python train.py --init_std_o=0.0 --decay_shape="linear" --doc_mask=true
Each number is 50 + 15 x the weight over its row's rms, rounded and kept within 0 to 99. Layers, rows and columns count from 0. The size before them is the row's rms in percent of the matrix's.

# layer 4 MLP up, 576x224, rms 0.297, rows 494-535, columns 168-223
096:84 44 44 58 44 31 59 14 25 55 71 50 43 65 76 64 42 36 49 60 37 42 52 29 53 58 61 65 30 53 33 58 52 54 41 38 47 71 36 44 41 45 62 27 56 59 34 26 34 38 42 68 48 30 50 44
103:53 58 34 56 51 47 36 74 62 68 25 28 49 36 49 72 95 35 49 77 63 73 62 55 62 62 51 62 38 48 25 48 38 28 83 68 57 57 22 68 65 55 60 56 64 43 65 41 61 52 34 49 68 63 74 71
104:59 61 30 41 69 52 87 56 38 62 77 63 59 72 58 52 29 36 57 77 56 42 62 56 69 23 62 86 44 56 48 40 54 58 29 68 79 59 40 36 47 48 49 69 34 40 56 40 70 41 33 59 21 41 41 39
102:62 44 56 48 95 27 40 47 58 25 69 86 43 38 44 61 52 53 70 38 38 59 48 48 70 37 55 39 56 21 30 38 39 90 34 64 39 60 57 43 36 47 45 57 62 49 61 63 69 61 69 38 66 47 64 47
112:40 51 61 61 43 60 35 54 42 52 60 25 59 58 68 36 50 49 55 55 67 51 71 37 51 58 63 76 45 38 56 64 43 43 31 61 37 42 46 64 54 66 27 71 49 25 64 45 69 54 42 57 65 24 45 31
100:39 71 45 56 60 45 84 68 45 38 29 72 48 73 71 57 45 47 50 44 45 37 39 51 49 69 60 56 56 35 44 31 75 74 45 56 67 59 56 55 46 47 51 30 36 24 67 44 46 61 54 69 56 68 31 88
089:33 47 49 59 68 44 45 20 42 76 75 29 61 67 44 26 68 34 19 52 32 53 37 45 82 42 68 46 27 40 34 57 50 46 31 57 51 45 50 86 51 19 49 54 42 48 39 26 80 30 34 64 54 51 65 29
103:53 54 57 50 49 41 60 73 32 69 61 53 79 57 57 44 63 44 73 43 56 29 48 25 72 56 61 36 46 53 57 39 49 45 48 65 69 28 55 57 58 37 42 45 32 64 60 89 52 47 41 71 20 33 37 81
088:68 38 68 65 48 84 49 49 65 58 45 42 54 84 78 59 66 51 37 64 37 47 42 28 62 21 57 63 60 46 69 59 35 57 52 30 52 53 55 48 65 58 52 27 71 39 33 56 24 52 63 53 44 42 68 62
098:38 42 51 34 42 20 10 55 41 52 52 43 65 91 58 30 44 59 39 80 50 48 56 17 41 65 55 44 57 49 39 67 53 44 69 05 27 59 62 71 52 34 65 38 39 36 38 39 37 56 72 37 67 69 47 51
096:50 41 50 38 55 44 23 52 51 57 75 34 31 33 62 64 85 53 68 40 40 23 50 26 41 65 34 36 52 79 47 39 57 31 63 34 47 44 25 23 55 57 36 71 70 32 47 46 47 28 37 64 43 62 53 33
096:33 79 20 72 17 46 52 64 50 39 68 68 60 09 39 68 44 24 64 44 46 32 50 75 56 57 66 65 52 56 55 41 60 69 74 43 88 38 54 47 40 62 37 43 46 76 24 26 55 51 54 44 39 45 55 62
106:52 74 64 39 38 48 72 53 13 27 45 45 52 71 56 83 60 21 43 54 57 31 38 26 37 42 38 48 56 73 77 52 41 55 58 52 47 49 58 67 54 52 63 35 26 58 34 56 48 68 73 68 38 21 47 45
094:31 56 47 67 57 43 72 38 38 40 61 42 48 62 47 44 58 56 66 81 51 61 59 35 54 47 67 68 83 71 29 45 43 43 43 46 50 65 60 30 47 19 40 27 54 31 47 63 83 59 47 59 56 50 43 66
099:61 65 46 52 22 35 59 52 47 66 63 39 48 28 86 28 44 33 41 42 44 40 51 34 45 52 60 58 64 38 60 53 58 51 61 37 50 57 77 35 45 35 60 54 52 41 35 53 51 87 46 75 57 49 67 19
096:73 39 44 40 31 26 57 61 44 42 53 78 42 46 20 65 54 46 42 63 33 76 62 52 31 72 48 27 30 40 48 48 32 52 40 54 22 60 08 87 50 39 40 71 47 58 53 18 31 50 48 60 49 60 29 65
099:51 25 57 24 35 43 64 74 41 49 32 44 12 22 25 44 62 62 36 37 52 44 54 52 35 64 68 38 66 38 62 39 57 40 52 51 36 36 47 44 34 46 33 46 42 58 46 28 30 58 75 63 73 65 56 61
102:52 38 34 37 41 52 34 53 45 44 42 50 51 58 82 45 57 29 50 53 86 69 55 34 59 79 48 43 65 69 56 79 45 56 68 26 48 63 44 73 59 64 30 67 46 55 49 60 17 41 26 50 52 56 56 71
099:36 43 28 63 53 58 52 41 47 45 58 39 50 49 41 37 56 72 50 65 30 28 40 60 40 34 46 39 50 68 76 44 55 65 90 62 51 65 50 49 61 77 72 49 38 40 38 24 42 27 51 51 65 33 61 48
100:48 83 66 80 44 51 66 47 27 26 39 48 74 41 58 52 45 32 46 35 70 80 55 80 45 43 33 43 86 59 35 47 58 49 57 32 50 64 61 73 36 60 58 60 49 48 55 48 83 77 70 38 19 77 41 43
098:60 46 73 58 33 36 57 69 31 52 77 51 43 48 43 42 65 49 67 47 44 44 62 43 20 58 44 40 50 39 32 33 38 37 33 51 47 40 51 68 48 24 62 34 53 57 55 48 50 46 43 42 67 60 44 42
093:71 77 38 44 43 53 29 56 49 64 08 48 24 57 34 25 50 74 62 55 75 23 65 44 34 59 65 24 40 62 44 56 54 48 75 56 43 70 37 59 22 32 57 61 86 57 52 60 71 60 79 43 51 45 49 73
099:45 38 51 58 64 54 41 46 47 63 23 42 55 32 34 30 69 51 59 52 52 44 70 34 22 46 53 59 67 69 45 53 91 52 60 69 56 51 55 22 34 16 32 45 51 61 15 48 41 46 38 53 54 52 58 40
109:66 25 71 51 49 41 20 30 55 53 35 66 47 63 31 36 56 33 29 61 61 65 75 60 56 61 37 78 54 56 41 72 48 23 45 41 53 84 51 21 25 42 31 28 51 50 52 67 48 40 33 55 42 59 79 40
095:77 31 50 48 64 28 49 51 50 49 68 46 31 24 54 42 29 46 71 40 51 74 68 53 49 29 64 33 68 60 43 50 45 69 58 62 50 65 35 52 82 56 30 36 46 67 62 14 55 29 44 48 84 42 37 47
099:48 59 32 64 55 47 48 36 49 66 86 71 62 22 34 59 63 69 42 66 64 73 84 61 41 50 49 69 33 39 15 29 22 36 57 22 76 22 65 61 51 46 45 33 46 48 49 41 45 44 46 51 49 67 35 30
101:57 83 68 56 42 50 41 74 25 50 47 47 38 17 43 74 64 51 53 35 45 51 38 28 25 36 63 56 65 80 57 45 46 31 54 61 46 73 22 44 51 75 82 54 30 45 62 43 45 48 70 53 53 54 42 41
104:55 39 44 31 68 35 66 52 63 51 44 27 39 54 49 32 58 69 38 33 57 27 30 43 54 81 51 66 40 55 99 72 16 63 53 42 80 57 63 65 38 42 29 50 51 66 22 72 50 62 55 57 45 45 41 15
099:50 52 32 47 54 44 38 54 60 60 53 75 32 74 40 78 45 63 52 37 28 29 52 63 41 40 40 86 58 53 41 53 42 49 51 52 66 41 47 63 37 51 46 69 80 38 54 81 79 60 72 50 62 23 33 38
096:57 31 70 59 19 35 38 68 64 68 81 52 56 68 51 50 52 54 54 58 58 39 71 43 61 68 42 72 38 78 65 32 29 57 69 83 26 58 66 48 42 35 37 54 66 59 32 54 62 44 61 66 41 28 68 37
099:53 56 43 37 34 38 55 55 36 54 31 62 30 71 37 35 68 59 56 48 53 29 73 37 40 51 75 70 54 50 40 81 54 17 33 89 40 43 46 63 45 31 54 48 29 23 41 56 52 42 55 45 49 33 73 67
103:65 41 38 39 36 58 61 62 55 35 37 68 78 63 70 81 39 67 31 62 57 37 56 62 61 65 37 65 53 48 48 75 73 53 82 58 48 40 65 50 41 84 33 77 42 30 49 49 48 48 51 38 45 45 48 44
100:24 28 36 45 59 30 79 55 55 53 46 43 50 41 52 51 39 32 59 80 64 25 71 46 41 58 60 59 18 54 28 34 23 40 62 56 41 41 45 70 78 47 52 63 37 58 50 62 55 78 24 42 47 47 60 56
092:41 61 41 38 75 52 22 27 52 37 49 42 49 22 63 45 45 42 61 68 57 53 43 35 35 78 38 42 20 51 59 60 55 53 61 44 61 38 72 46 58 72 56 38 47 34 59 66 60 52 51 39 66 44 48 66
095:73 43 59 52 17 46 44 41 60 55 42 77 64 70 47 39 40 77 48 49 57 64 69 32 92 71 32 56 56 80 52 24 47 59 71 36 56 48 32 36 55 59 86 67 21 67 42 55 50 60 51 47 67 53 42 36
101:64 69 53 43 39 62 60 61 44 56 70 38 42 60 39 15 83 34 43 49 50 44 61 24 37 47 62 48 54 55 64 32 55 33 60 36 52 39 54 50 69 58 27 52 56 62 57 63 22 54 33 54 41 30 49 30
105:46 46 61 71 36 47 45 52 43 84 68 77 51 20 82 47 46 28 76 82 47 28 57 44 49 59 65 55 37 59 48 34 23 60 48 55 73 50 76 47 37 40 34 32 59 91 57 35 35 67 65 49 56 25 58 47
099:38 29 36 46 49 64 49 57 15 54 31 43 52 15 48 57 35 52 54 74 46 46 38 55 38 39 54 55 22 37 64 46 46 53 62 74 52 56 43 71 28 40 63 59 53 64 38 39 45 47 59 59 69 36 63 36
101:58 44 62 55 64 55 14 38 53 24 45 26 73 58 54 47 44 57 40 30 60 47 59 33 64 47 78 70 64 45 57 43 60 19 57 66 34 68 49 26 86 47 32 63 33 49 60 63 69 80 38 40 31 36 38 62
103:19 63 50 56 71 38 56 61 42 61 38 46 40 91 46 43 39 69 34 47 56 42 36 45 45 15 61 26 59 43 72 56 17 62 46 34 62 65 33 59 15 70 54 61 19 46 88 40 34 42 41 42 52 25 54 53
103:66 57 12 61 46 32 59 52 63 55 55 53 61 62 51 38 51 53 68 32 46 61 59 45 66 33 61 65 58 66 46 54 62 58 35 56 61 59 51 74 69 59 39 83 75 50 33 48 48 64 84 48 78 53 19 62
103:47 42 43 57 62 60 06 33 60 45 63 77 29 35 39 65 58 58 41 51 46 59 59 50 64 49 46 65 30 82 47 21 73 43 69 40 57 38 50 47 44 41 61 28 44 29 71 34 49 43 20 65 27 59 40 27
# layer 4 MLP down (transposed), 576x224, rms 0.324, rows 494-535, columns 168-223
096:71 56 55 66 49 22 63 66 63 66 37 53 63 35 62 45 43 52 81 34 53 69 55 51 28 90 41 52 43 58 51 30 42 59 58 17 28 14 25 53 49 57 57 36 51 42 63 30 50 29 41 29 57 53 64 39
100:57 62 52 27 57 31 51 54 55 46 48 45 38 44 36 60 64 55 35 43 76 73 58 67 45 38 67 42 49 68 43 50 50 28 53 78 17 39 50 51 71 68 64 71 75 46 58 42 55 70 30 55 46 63 51 72
105:49 49 60 59 72 29 64 49 30 61 74 62 54 27 60 35 61 53 25 39 39 48 77 42 69 24 38 75 46 46 58 41 25 69 46 76 58 83 18 61 53 58 55 90 38 69 62 51 60 49 51 54 17 53 22 16
103:31 36 37 33 68 48 26 46 41 37 60 60 55 27 35 69 30 52 50 44 48 22 30 49 70 58 64 65 41 51 34 51 46 48 59 41 57 72 76 46 39 50 34 49 35 42 62 70 44 39 53 57 38 55 46 70
111:63 54 65 52 21 48 33 53 56 19 59 48 66 70 51 56 44 40 38 66 61 59 96 53 39 68 63 68 57 41 79 61 36 41 29 48 33 50 40 58 62 42 36 51 67 41 64 32 57 48 81 62 59 35 51 55
098:54 41 70 56 50 75 60 79 50 36 49 54 35 47 50 54 74 67 56 23 42 59 57 45 39 72 54 50 46 49 82 71 53 69 53 50 55 53 49 58 29 21 46 31 28 46 71 37 56 84 27 73 41 62 67 67
089:86 38 49 44 56 37 35 50 70 00 25 56 21 45 55 75 39 80 46 43 38 55 41 81 64 63 55 41 76 60 38 41 24 41 42 29 42 44 65 21 63 56 47 60 51 62 51 41 43 40 56 36 44 64 46 54
098:56 65 83 76 46 40 46 53 46 51 58 67 85 47 69 74 27 57 34 29 78 57 42 70 60 58 38 43 66 81 44 62 76 26 47 60 29 62 53 31 71 36 36 73 42 42 58 51 48 53 44 61 39 57 40 52
097:30 74 56 28 41 42 72 67 41 79 87 43 37 36 64 26 32 48 55 62 36 56 58 87 47 35 44 58 51 60 56 35 39 25 27 30 45 42 60 51 63 62 29 74 17 46 60 64 70 37 62 58 66 29 37 59
102:48 27 50 67 24 56 56 60 61 56 39 50 47 36 48 69 44 67 76 56 27 21 37 46 54 53 36 34 68 67 51 60 57 38 54 41 36 75 39 53 34 54 72 66 64 22 53 41 63 54 54 24 61 38 62 69
102:38 56 38 38 34 22 31 34 52 60 46 75 65 49 42 64 18 46 55 61 73 34 62 39 66 44 35 67 46 30 53 44 41 58 41 52 38 57 40 13 82 51 28 51 30 50 42 63 52 55 45 66 65 39 62 65
093:52 58 43 63 28 45 29 61 22 26 47 52 44 51 67 54 50 53 20 42 50 71 49 64 65 57 68 63 31 57 81 49 33 43 40 22 56 47 74 85 46 58 50 22 33 64 55 48 68 74 62 53 33 53 71 89
111:44 40 37 62 70 45 51 63 37 34 45 61 49 61 38 63 47 30 41 76 61 41 12 42 61 51 40 34 43 39 62 48 53 63 52 47 34 33 34 53 68 55 51 25 01 43 56 74 57 77 65 85 57 38 55 39
099:09 52 78 39 81 40 67 44 55 66 67 42 31 40 37 57 36 76 74 43 85 86 58 46 65 40 50 53 73 41 49 65 49 59 49 26 55 37 61 14 49 39 49 53 64 64 71 51 60 46 53 46 48 41 27 50
103:42 58 61 53 61 30 46 51 67 73 28 40 62 51 73 27 56 43 55 27 31 53 34 31 75 55 28 62 60 43 45 73 40 44 38 47 61 42 72 44 53 55 53 47 37 69 44 37 45 87 30 64 34 36 42 46
096:78 43 48 50 14 22 55 62 35 45 47 62 30 58 51 75 58 78 46 48 64 58 67 43 28 49 65 37 54 39 47 45 47 59 31 60 22 50 36 73 31 23 82 66 62 56 81 54 43 50 33 65 62 48 62 49
101:62 34 84 50 62 56 54 54 39 57 48 47 25 39 30 43 84 48 70 53 42 29 75 62 37 34 53 50 54 51 34 54 51 49 33 50 46 50 65 32 67 55 70 63 33 50 39 31 37 67 45 60 61 62 36 53
105:72 42 72 49 42 44 39 27 42 52 66 45 43 41 62 78 47 48 30 74 77 40 69 41 42 59 24 69 49 41 38 44 51 33 56 69 22 50 55 32 77 35 42 49 39 52 26 46 55 46 46 52 23 58 48 71
098:72 19 39 42 52 61 71 53 40 72 47 15 39 65 39 40 22 44 63 87 34 61 49 74 10 61 65 53 76 62 36 78 59 77 61 24 55 43 44 58 47 68 52 53 48 30 58 35 58 45 73 34 35 60 76 77
101:50 56 70 58 59 42 40 45 29 39 50 70 79 50 53 29 56 49 58 50 68 74 68 61 72 63 33 49 81 42 62 52 59 48 17 38 61 35 30 76 43 79 67 61 44 32 43 40 92 33 56 34 37 62 33 44
098:47 51 68 17 38 49 74 51 68 59 56 43 61 52 49 69 51 61 38 58 61 47 39 35 65 80 29 78 25 55 80 13 48 50 60 50 33 49 38 46 36 57 50 73 41 34 55 44 54 45 52 37 53 75 46 59
091:40 59 15 52 69 39 45 45 40 50 22 69 44 63 54 57 23 71 40 20 78 39 47 46 65 41 53 36 39 66 33 56 57 23 54 52 18 58 56 56 36 35 57 61 69 72 67 88 46 46 48 47 29 55 46 46
103:57 36 51 71 59 59 52 30 87 65 61 50 33 62 51 44 42 44 75 49 38 52 62 46 26 46 50 75 43 73 52 37 41 78 60 63 66 44 44 41 50 19 32 36 42 62 29 61 36 51 27 40 51 68 37 28
107:54 34 56 29 45 46 54 55 70 81 24 65 64 50 57 49 53 30 60 44 68 73 52 59 47 28 49 65 32 26 30 42 24 49 39 56 25 47 52 21 50 21 57 54 36 33 43 64 41 44 27 36 56 59 60 31
097:60 31 48 35 30 25 47 68 64 49 50 43 42 29 18 41 44 35 50 40 74 59 52 43 55 48 38 58 53 42 46 47 54 64 64 73 38 55 27 43 93 39 32 54 44 52 70 25 69 31 48 48 37 58 38 46
099:47 44 57 53 55 39 62 46 76 51 47 63 62 45 39 32 18 69 44 35 87 62 34 58 36 57 40 48 59 56 51 42 40 29 58 54 48 55 53 21 37 60 36 51 52 47 34 35 84 46 42 17 46 62 42 71
100:73 64 55 44 62 30 46 50 22 51 45 55 52 45 39 67 40 73 53 55 32 56 60 77 34 54 65 54 64 73 33 61 55 55 76 56 69 55 69 07 53 75 65 57 39 64 18 53 45 51 64 47 19 23 76 74
099:54 57 34 33 27 48 48 43 32 57 52 61 51 69 33 70 45 91 39 45 59 47 57 20 47 74 46 62 34 67 61 70 54 62 60 40 25 53 58 49 34 55 41 33 46 54 69 33 49 43 61 26 20 40 60 32
099:50 80 43 43 49 62 72 54 62 36 42 37 45 75 48 38 65 52 17 36 42 45 23 41 39 29 48 48 60 70 39 55 24 57 93 37 49 53 54 65 26 44 48 96 35 52 59 71 41 70 70 50 53 42 59 37
097:70 58 49 68 49 41 38 82 62 50 61 39 63 80 26 66 35 56 65 50 58 48 52 49 83 31 58 60 35 50 15 71 60 57 51 58 75 57 42 45 51 64 30 28 63 50 56 67 57 43 65 77 55 34 74 36
101:58 39 83 51 19 33 49 52 36 34 61 55 63 43 38 41 68 43 41 66 64 44 61 44 48 60 34 59 45 29 64 61 34 37 33 60 48 50 43 58 65 33 70 46 57 41 40 62 35 46 63 28 34 36 43 50
106:55 69 34 32 31 21 31 74 38 48 31 68 55 89 71 75 59 59 42 69 50 42 54 52 73 61 41 33 44 22 38 72 47 49 71 58 73 62 45 64 57 52 54 59 30 30 54 42 43 64 60 64 58 46 68 26
096:43 62 35 46 36 27 57 32 69 48 44 44 48 45 20 23 41 44 44 48 73 44 52 38 31 62 56 79 48 27 30 57 37 84 49 46 44 42 36 34 55 63 60 53 73 55 43 65 78 56 58 39 38 71 45 55
095:73 49 56 30 46 48 41 84 55 38 50 41 61 74 64 34 50 42 29 34 42 48 57 39 34 58 52 40 58 35 32 63 48 41 62 56 47 56 66 40 67 35 50 45 50 42 57 41 72 46 66 45 58 71 71 31
100:48 63 80 63 46 46 28 54 60 65 69 51 62 34 59 61 47 27 28 54 61 49 44 32 43 40 04 19 37 44 50 46 53 60 44 64 40 46 41 43 60 34 32 55 44 51 35 58 42 62 33 44 61 55 39 54
099:65 47 61 42 57 46 68 44 51 47 60 50 44 69 31 55 65 41 61 55 57 46 25 60 69 36 55 20 64 38 53 22 44 68 31 54 63 59 53 40 68 19 77 54 56 58 46 38 33 32 56 39 17 60 65 43
099:31 45 53 55 38 60 41 53 43 60 51 70 41 47 55 05 38 50 42 56 55 54 70 17 67 50 50 44 76 61 55 39 54 28 31 80 50 29 56 69 29 65 42 58 39 74 65 30 42 63 53 48 32 49 54 83
098:59 44 12 29 25 34 38 37 55 54 82 63 26 57 64 52 40 50 55 55 59 45 60 60 55 62 56 65 32 45 44 51 23 43 57 49 17 64 60 79 36 31 52 73 13 35 18 45 34 54 56 67 52 45 45 17
098:70 63 56 52 42 56 34 63 51 41 58 46 24 40 39 38 51 75 44 34 62 56 58 58 20 51 47 61 41 53 28 41 74 43 47 48 39 12 37 38 73 43 06 35 08 32 56 62 49 35 47 63 69 57 56 51
104:27 52 40 46 68 59 63 18 56 82 47 39 15 62 41 46 54 55 50 60 57 58 38 55 52 30 64 22 64 49 48 41 38 60 64 48 35 60 23 51 20 65 28 73 25 68 97 52 48 66 54 71 44 19 51 40
103:44 41 28 42 62 40 46 31 68 57 69 62 55 45 56 41 55 78 64 35 71 34 28 68 67 21 88 31 49 46 48 56 56 63 48 50 43 37 41 38 68 63 40 68 60 33 57 66 35 65 59 65 74 50 31 63
110:50 51 55 44 47 49 19 71 75 30 52 55 56 59 54 60 50 69 78 69 18 53 55 56 77 33 55 63 45 89 30 22 31 43 46 34 54 22 38 16 63 54 29 39 45 72 54 58 41 34 35 56 52 64 49 48
# layer 4 MLP gate, 576x224, rms 0.288, rows 495-535, columns 168-223
101:60 72 40 63 38 41 58 55 70 77 50 60 40 52 36 38 50 50 73 29 67 52 30 42 53 45 52 47 25 66 26 42 75 40 67 54 53 62 42 47 47 38 34 66 45 65 77 56 67 44 51 72 22 69 59 44
105:37 66 60 48 80 46 46 63 39 66 51 50 51 19 67 45 21 48 63 31 81 35 41 44 58 60 65 54 47 45 55 42 52 39 20 51 55 54 69 68 37 19 58 46 55 48 72 50 36 49 45 47 46 37 70 42
102:68 41 63 52 10 50 53 58 58 48 41 38 62 72 51 39 36 61 54 58 44 42 72 66 20 53 39 74 70 57 57 92 47 52 57 57 32 43 62 60 42 46 65 58 57 40 57 73 44 39 60 48 56 22 67 34
105:78 41 43 71 52 59 26 65 52 36 55 57 27 59 56 39 35 61 55 47 68 51 79 55 46 72 52 41 39 56 72 63 59 54 34 61 26 57 47 44 46 42 58 59 50 38 46 28 61 51 72 60 64 71 52 54
102:34 54 56 58 70 78 41 06 68 64 55 44 70 47 54 55 48 54 51 49 48 41 52 35 36 55 46 74 59 56 32 62 54 67 69 30 61 79 42 42 28 55 53 42 56 73 36 20 43 37 46 77 30 70 63 48
086:62 50 57 46 27 43 69 17 32 46 68 59 49 46 67 44 59 57 63 53 49 43 23 24 56 55 32 52 67 66 53 58 26 31 51 40 60 65 59 39 48 30 54 61 61 44 68 30 52 47 53 47 45 66 58 69
095:45 55 47 25 39 42 36 62 50 28 15 84 34 21 65 41 44 46 57 74 54 45 34 46 35 57 40 54 39 36 42 66 51 45 43 47 66 27 31 48 27 38 61 47 28 33 68 47 47 61 80 52 42 61 54 41
098:52 38 54 75 44 61 38 54 63 66 34 77 58 40 26 58 46 78 25 46 55 59 32 31 43 68 32 30 43 34 62 53 69 90 73 87 61 71 50 33 54 57 61 26 70 84 48 41 49 54 69 53 40 63 49 45
098:18 54 56 71 41 58 69 61 58 26 62 40 47 40 41 61 55 12 60 64 40 44 45 50 66 53 42 56 42 61 39 62 51 41 40 35 49 54 44 54 38 50 44 68 50 54 46 33 55 70 30 63 67 34 59 63
100:56 51 34 59 39 33 62 46 66 42 45 35 63 50 45 33 46 60 33 80 86 57 47 50 26 49 75 41 41 80 40 28 42 31 52 63 67 52 33 36 44 62 41 51 53 03 56 43 67 71 51 47 36 47 42 26
095:61 42 25 48 53 42 00 65 59 41 39 44 43 63 42 62 55 32 64 57 46 63 69 58 47 50 34 51 32 43 53 62 60 39 56 61 48 39 77 31 52 55 54 32 81 30 61 30 74 48 55 50 32 24 56 69
109:39 59 42 63 44 51 58 37 51 62 53 31 51 55 63 77 39 37 39 55 60 44 27 48 43 67 30 07 24 41 66 56 43 67 64 42 21 28 39 27 67 40 30 26 24 49 32 53 65 56 67 37 40 45 52 49
095:62 53 66 52 49 71 58 60 47 51 33 52 80 54 84 52 37 59 48 59 44 21 40 84 47 29 35 25 42 60 31 35 48 21 51 44 44 41 40 55 48 43 41 48 48 55 67 42 78 71 31 45 50 33 24 60
099:54 31 62 55 32 42 37 65 42 47 57 63 71 68 51 44 47 43 47 41 35 40 48 41 62 55 56 36 39 71 53 57 35 69 56 44 50 46 49 39 50 41 34 49 24 62 73 55 36 67 70 37 63 43 49 77
100:57 30 40 65 80 75 40 28 73 27 54 47 36 44 74 33 62 65 58 24 67 31 71 62 73 58 35 50 77 44 66 51 78 63 49 52 43 56 73 33 37 45 57 51 43 55 51 47 41 41 30 52 64 49 56 16
095:73 20 65 30 53 81 54 24 67 43 51 49 29 69 62 38 29 49 35 45 63 75 42 64 57 54 44 49 17 65 32 47 34 48 53 50 60 57 37 59 54 41 37 62 52 64 48 37 63 46 48 65 45 62 13 36
105:37 55 60 64 60 61 67 38 55 40 69 49 44 40 60 23 53 25 51 47 35 37 51 50 48 53 32 62 62 41 33 44 47 37 52 40 40 48 16 77 84 52 29 32 15 67 19 36 21 62 60 45 34 51 40 54
097:41 29 58 37 57 39 50 38 62 59 63 47 61 44 64 33 46 39 48 49 55 40 35 47 65 44 50 54 49 13 40 71 57 27 49 56 75 78 47 66 74 55 42 41 48 37 60 52 69 66 40 01 42 44 44 49
101:32 38 70 40 41 61 65 66 49 35 38 39 71 61 49 53 70 83 67 23 65 74 53 68 28 48 56 46 62 55 43 50 51 44 19 44 50 32 32 56 43 41 60 47 26 39 58 56 61 76 49 50 52 56 30 49
101:42 71 59 43 65 78 51 67 45 70 46 46 07 51 46 43 48 57 53 48 65 33 50 66 52 29 29 64 49 48 49 53 26 55 43 56 44 46 56 64 65 38 42 20 25 50 48 68 34 26 36 48 30 64 46 67
094:89 36 24 60 43 61 52 48 45 45 47 38 41 28 66 83 74 56 57 24 88 24 53 55 48 46 60 39 82 44 27 70 56 40 69 70 61 48 51 55 38 44 48 44 39 89 51 52 59 78 53 41 62 40 57 58
097:70 78 44 51 69 67 62 61 77 62 54 49 30 33 53 18 30 43 36 51 62 83 48 59 64 64 39 41 60 49 49 49 47 64 40 48 43 34 36 86 61 37 42 48 64 39 38 55 40 47 46 41 45 22 64 44
107:47 47 46 78 21 52 42 77 50 26 73 00 29 55 53 47 44 61 72 38 28 38 42 41 49 45 75 38 65 50 55 55 56 32 38 59 88 72 26 53 59 83 53 71 53 67 31 37 40 64 64 38 49 59 19 62
098:49 62 52 41 43 53 25 69 42 63 71 51 55 52 40 45 83 65 47 55 58 64 41 79 55 48 79 47 77 42 37 56 45 49 33 44 63 48 52 66 00 29 50 42 55 35 55 63 58 51 46 49 42 60 51 50
094:52 53 79 69 28 37 36 50 29 41 57 70 69 50 60 70 45 43 62 26 89 53 53 74 52 63 67 53 83 61 31 43 50 46 58 47 58 42 36 43 47 55 28 45 59 36 54 35 66 53 53 46 61 52 45 83
099:80 61 51 82 24 85 37 51 52 68 26 25 54 27 62 55 17 50 63 57 30 79 56 46 33 70 39 41 35 47 47 50 49 59 60 67 63 75 49 77 45 59 35 50 53 29 60 50 30 59 51 64 23 62 71 41
101:72 43 49 23 67 50 56 47 24 60 60 51 43 60 64 49 50 57 51 34 20 75 38 70 32 62 38 50 73 35 52 52 31 58 39 50 71 27 58 77 41 38 42 44 49 37 48 46 76 61 73 62 57 53 33 39
096:76 30 49 56 47 36 55 44 56 40 51 86 52 41 69 72 70 58 45 13 37 62 25 60 51 44 39 71 34 75 43 59 52 51 29 54 77 33 43 59 39 31 36 73 57 70 61 60 64 35 64 35 22 19 61 52
099:58 35 44 64 57 44 57 54 71 57 66 59 29 29 64 50 70 57 41 38 39 55 52 35 40 32 58 56 78 44 48 44 32 68 38 73 34 41 70 65 56 31 51 50 17 65 43 51 42 76 36 50 74 27 80 59
099:59 50 49 43 65 42 39 53 68 70 32 47 45 72 62 48 53 54 08 42 34 69 53 49 63 33 65 65 73 77 43 62 31 83 49 47 46 62 57 15 57 54 46 36 59 65 66 51 48 50 32 65 46 49 50 50
102:45 53 61 45 44 59 65 43 69 70 48 55 49 67 75 53 26 46 44 58 91 10 62 55 50 62 40 50 50 34 38 43 49 61 50 62 31 50 59 46 32 54 28 56 51 50 56 15 73 31 34 81 33 31 47 25
101:47 51 58 52 72 84 88 42 40 46 53 28 65 68 68 50 46 43 59 55 25 40 54 48 49 54 46 56 86 61 62 47 43 52 55 68 44 74 65 46 58 53 49 54 46 99 68 37 31 60 55 69 61 43 65 49
097:64 64 57 45 51 49 26 51 54 31 35 51 52 70 65 60 59 35 53 37 56 73 61 53 32 45 38 41 40 38 41 65 50 61 54 27 58 47 46 59 42 70 87 60 59 35 45 45 37 63 48 45 74 50 47 31
094:22 69 42 55 32 32 45 21 63 50 63 40 57 44 64 64 44 31 41 52 43 29 49 55 32 56 38 25 67 43 16 63 27 81 61 64 44 45 64 40 69 33 28 22 31 45 50 40 34 64 46 35 27 45 71 57
097:66 53 47 42 76 49 72 56 53 71 35 83 73 48 46 55 34 37 52 48 47 51 09 74 51 48 62 57 47 75 15 75 54 53 19 36 33 54 53 65 38 40 52 52 53 39 68 32 38 78 44 40 59 48 38 54
100:15 48 65 49 88 81 58 64 49 79 24 56 77 35 55 19 51 58 57 42 68 53 51 50 62 54 66 53 32 44 49 50 54 31 49 92 60 48 35 50 34 59 78 52 47 46 65 44 50 50 70 60 45 50 45 60
097:19 58 60 47 37 52 31 41 34 46 52 38 31 33 51 42 64 31 49 70 46 48 66 51 52 79 58 37 35 50 55 62 73 25 88 53 50 45 34 72 28 46 57 46 60 27 58 26 54 64 48 43 41 34 67 38
104:47 26 58 63 38 40 39 75 33 27 69 33 46 52 34 66 85 47 34 42 21 62 64 33 66 39 64 43 65 42 60 22 64 45 36 50 57 36 30 58 43 64 45 53 44 52 55 58 50 43 51 63 65 36 59 32
100:70 32 47 30 52 50 28 55 66 24 77 47 75 43 57 36 67 35 74 51 59 31 37 33 32 52 35 60 65 17 49 53 58 48 47 51 47 34 63 56 53 47 40 51 49 43 44 38 61 58 44 40 51 49 44 37
104:60 41 62 52 60 31 50 56 61 32 61 53 42 43 39 56 58 53 68 48 54 38 31 46 59 34 74 31 63 47 52 41 57 40 30 29 62 45 69 62 63 38 46 57 83 51 42 51 37 53 52 10 78 53 28 48
106:72 38 66 22 54 66 87 57 59 61 39 50 54 69 54 66 73 51 46 50 49 48 55 81 32 46 46 39 54 12 48 59 64 55 51 60 61 66 45 92 65 69 68 47 64 43 39 62 58 83 52 44 67 34 24 48